From a checkpoint of a small transformer trained on Wikipedia.
Size: 10 layers, width 96, 3 heads of 32, MLP 384 GELU, vocabulary 8192, 1.94M parameters.
Each number is 500 + 25 x the weight over its row's rms, rounded and kept within 0 to 999. Layers, rows and columns count from 0. Numbers have three digits each. The size before them is the row's rms in percent of the matrix's.

# up: layer 3 MLP up, 384x96, rms 0.204, rows 379-383, columns 0-31
# down: layer 3 MLP down (transposed), 384x96, rms 0.185, rows 379-383, columns 0-31
up379 088:532470535463533494483490501525441543558496513521481499486518509459505471506505503461569524519471
down379 086:490490471507451500527514494524487474486522460513531506495461505509564534509475509511497514507526
up380 090:556534512526528478489508521518477543477482468447462463557486484557500479500479518496533508445507
down380 090:460505512477533512470508476476481474573489477545543480486535512501462504495535488522460490518477
up381 102:498505505538506460509564496527470501492502488478507520480515506501477508522494515495464469464495
down381 101:511452484474469539497487504479493501531517481535492502476491509469515505504484493537488514529497
up382 104:465478536499498481514498518548533469482506535491503523470507500525489494503526424475473482452493
down382 116:504521508544541488520490508483479483496488488511531502471500491461515504492497543532507510547497
up383 109:536467534473459507527523491479493522485450482454514477473504497495535493502532521509499505526524
down383 109:502485506553545500535464520459543527503548509489489503465499517453485512493501489492498475487454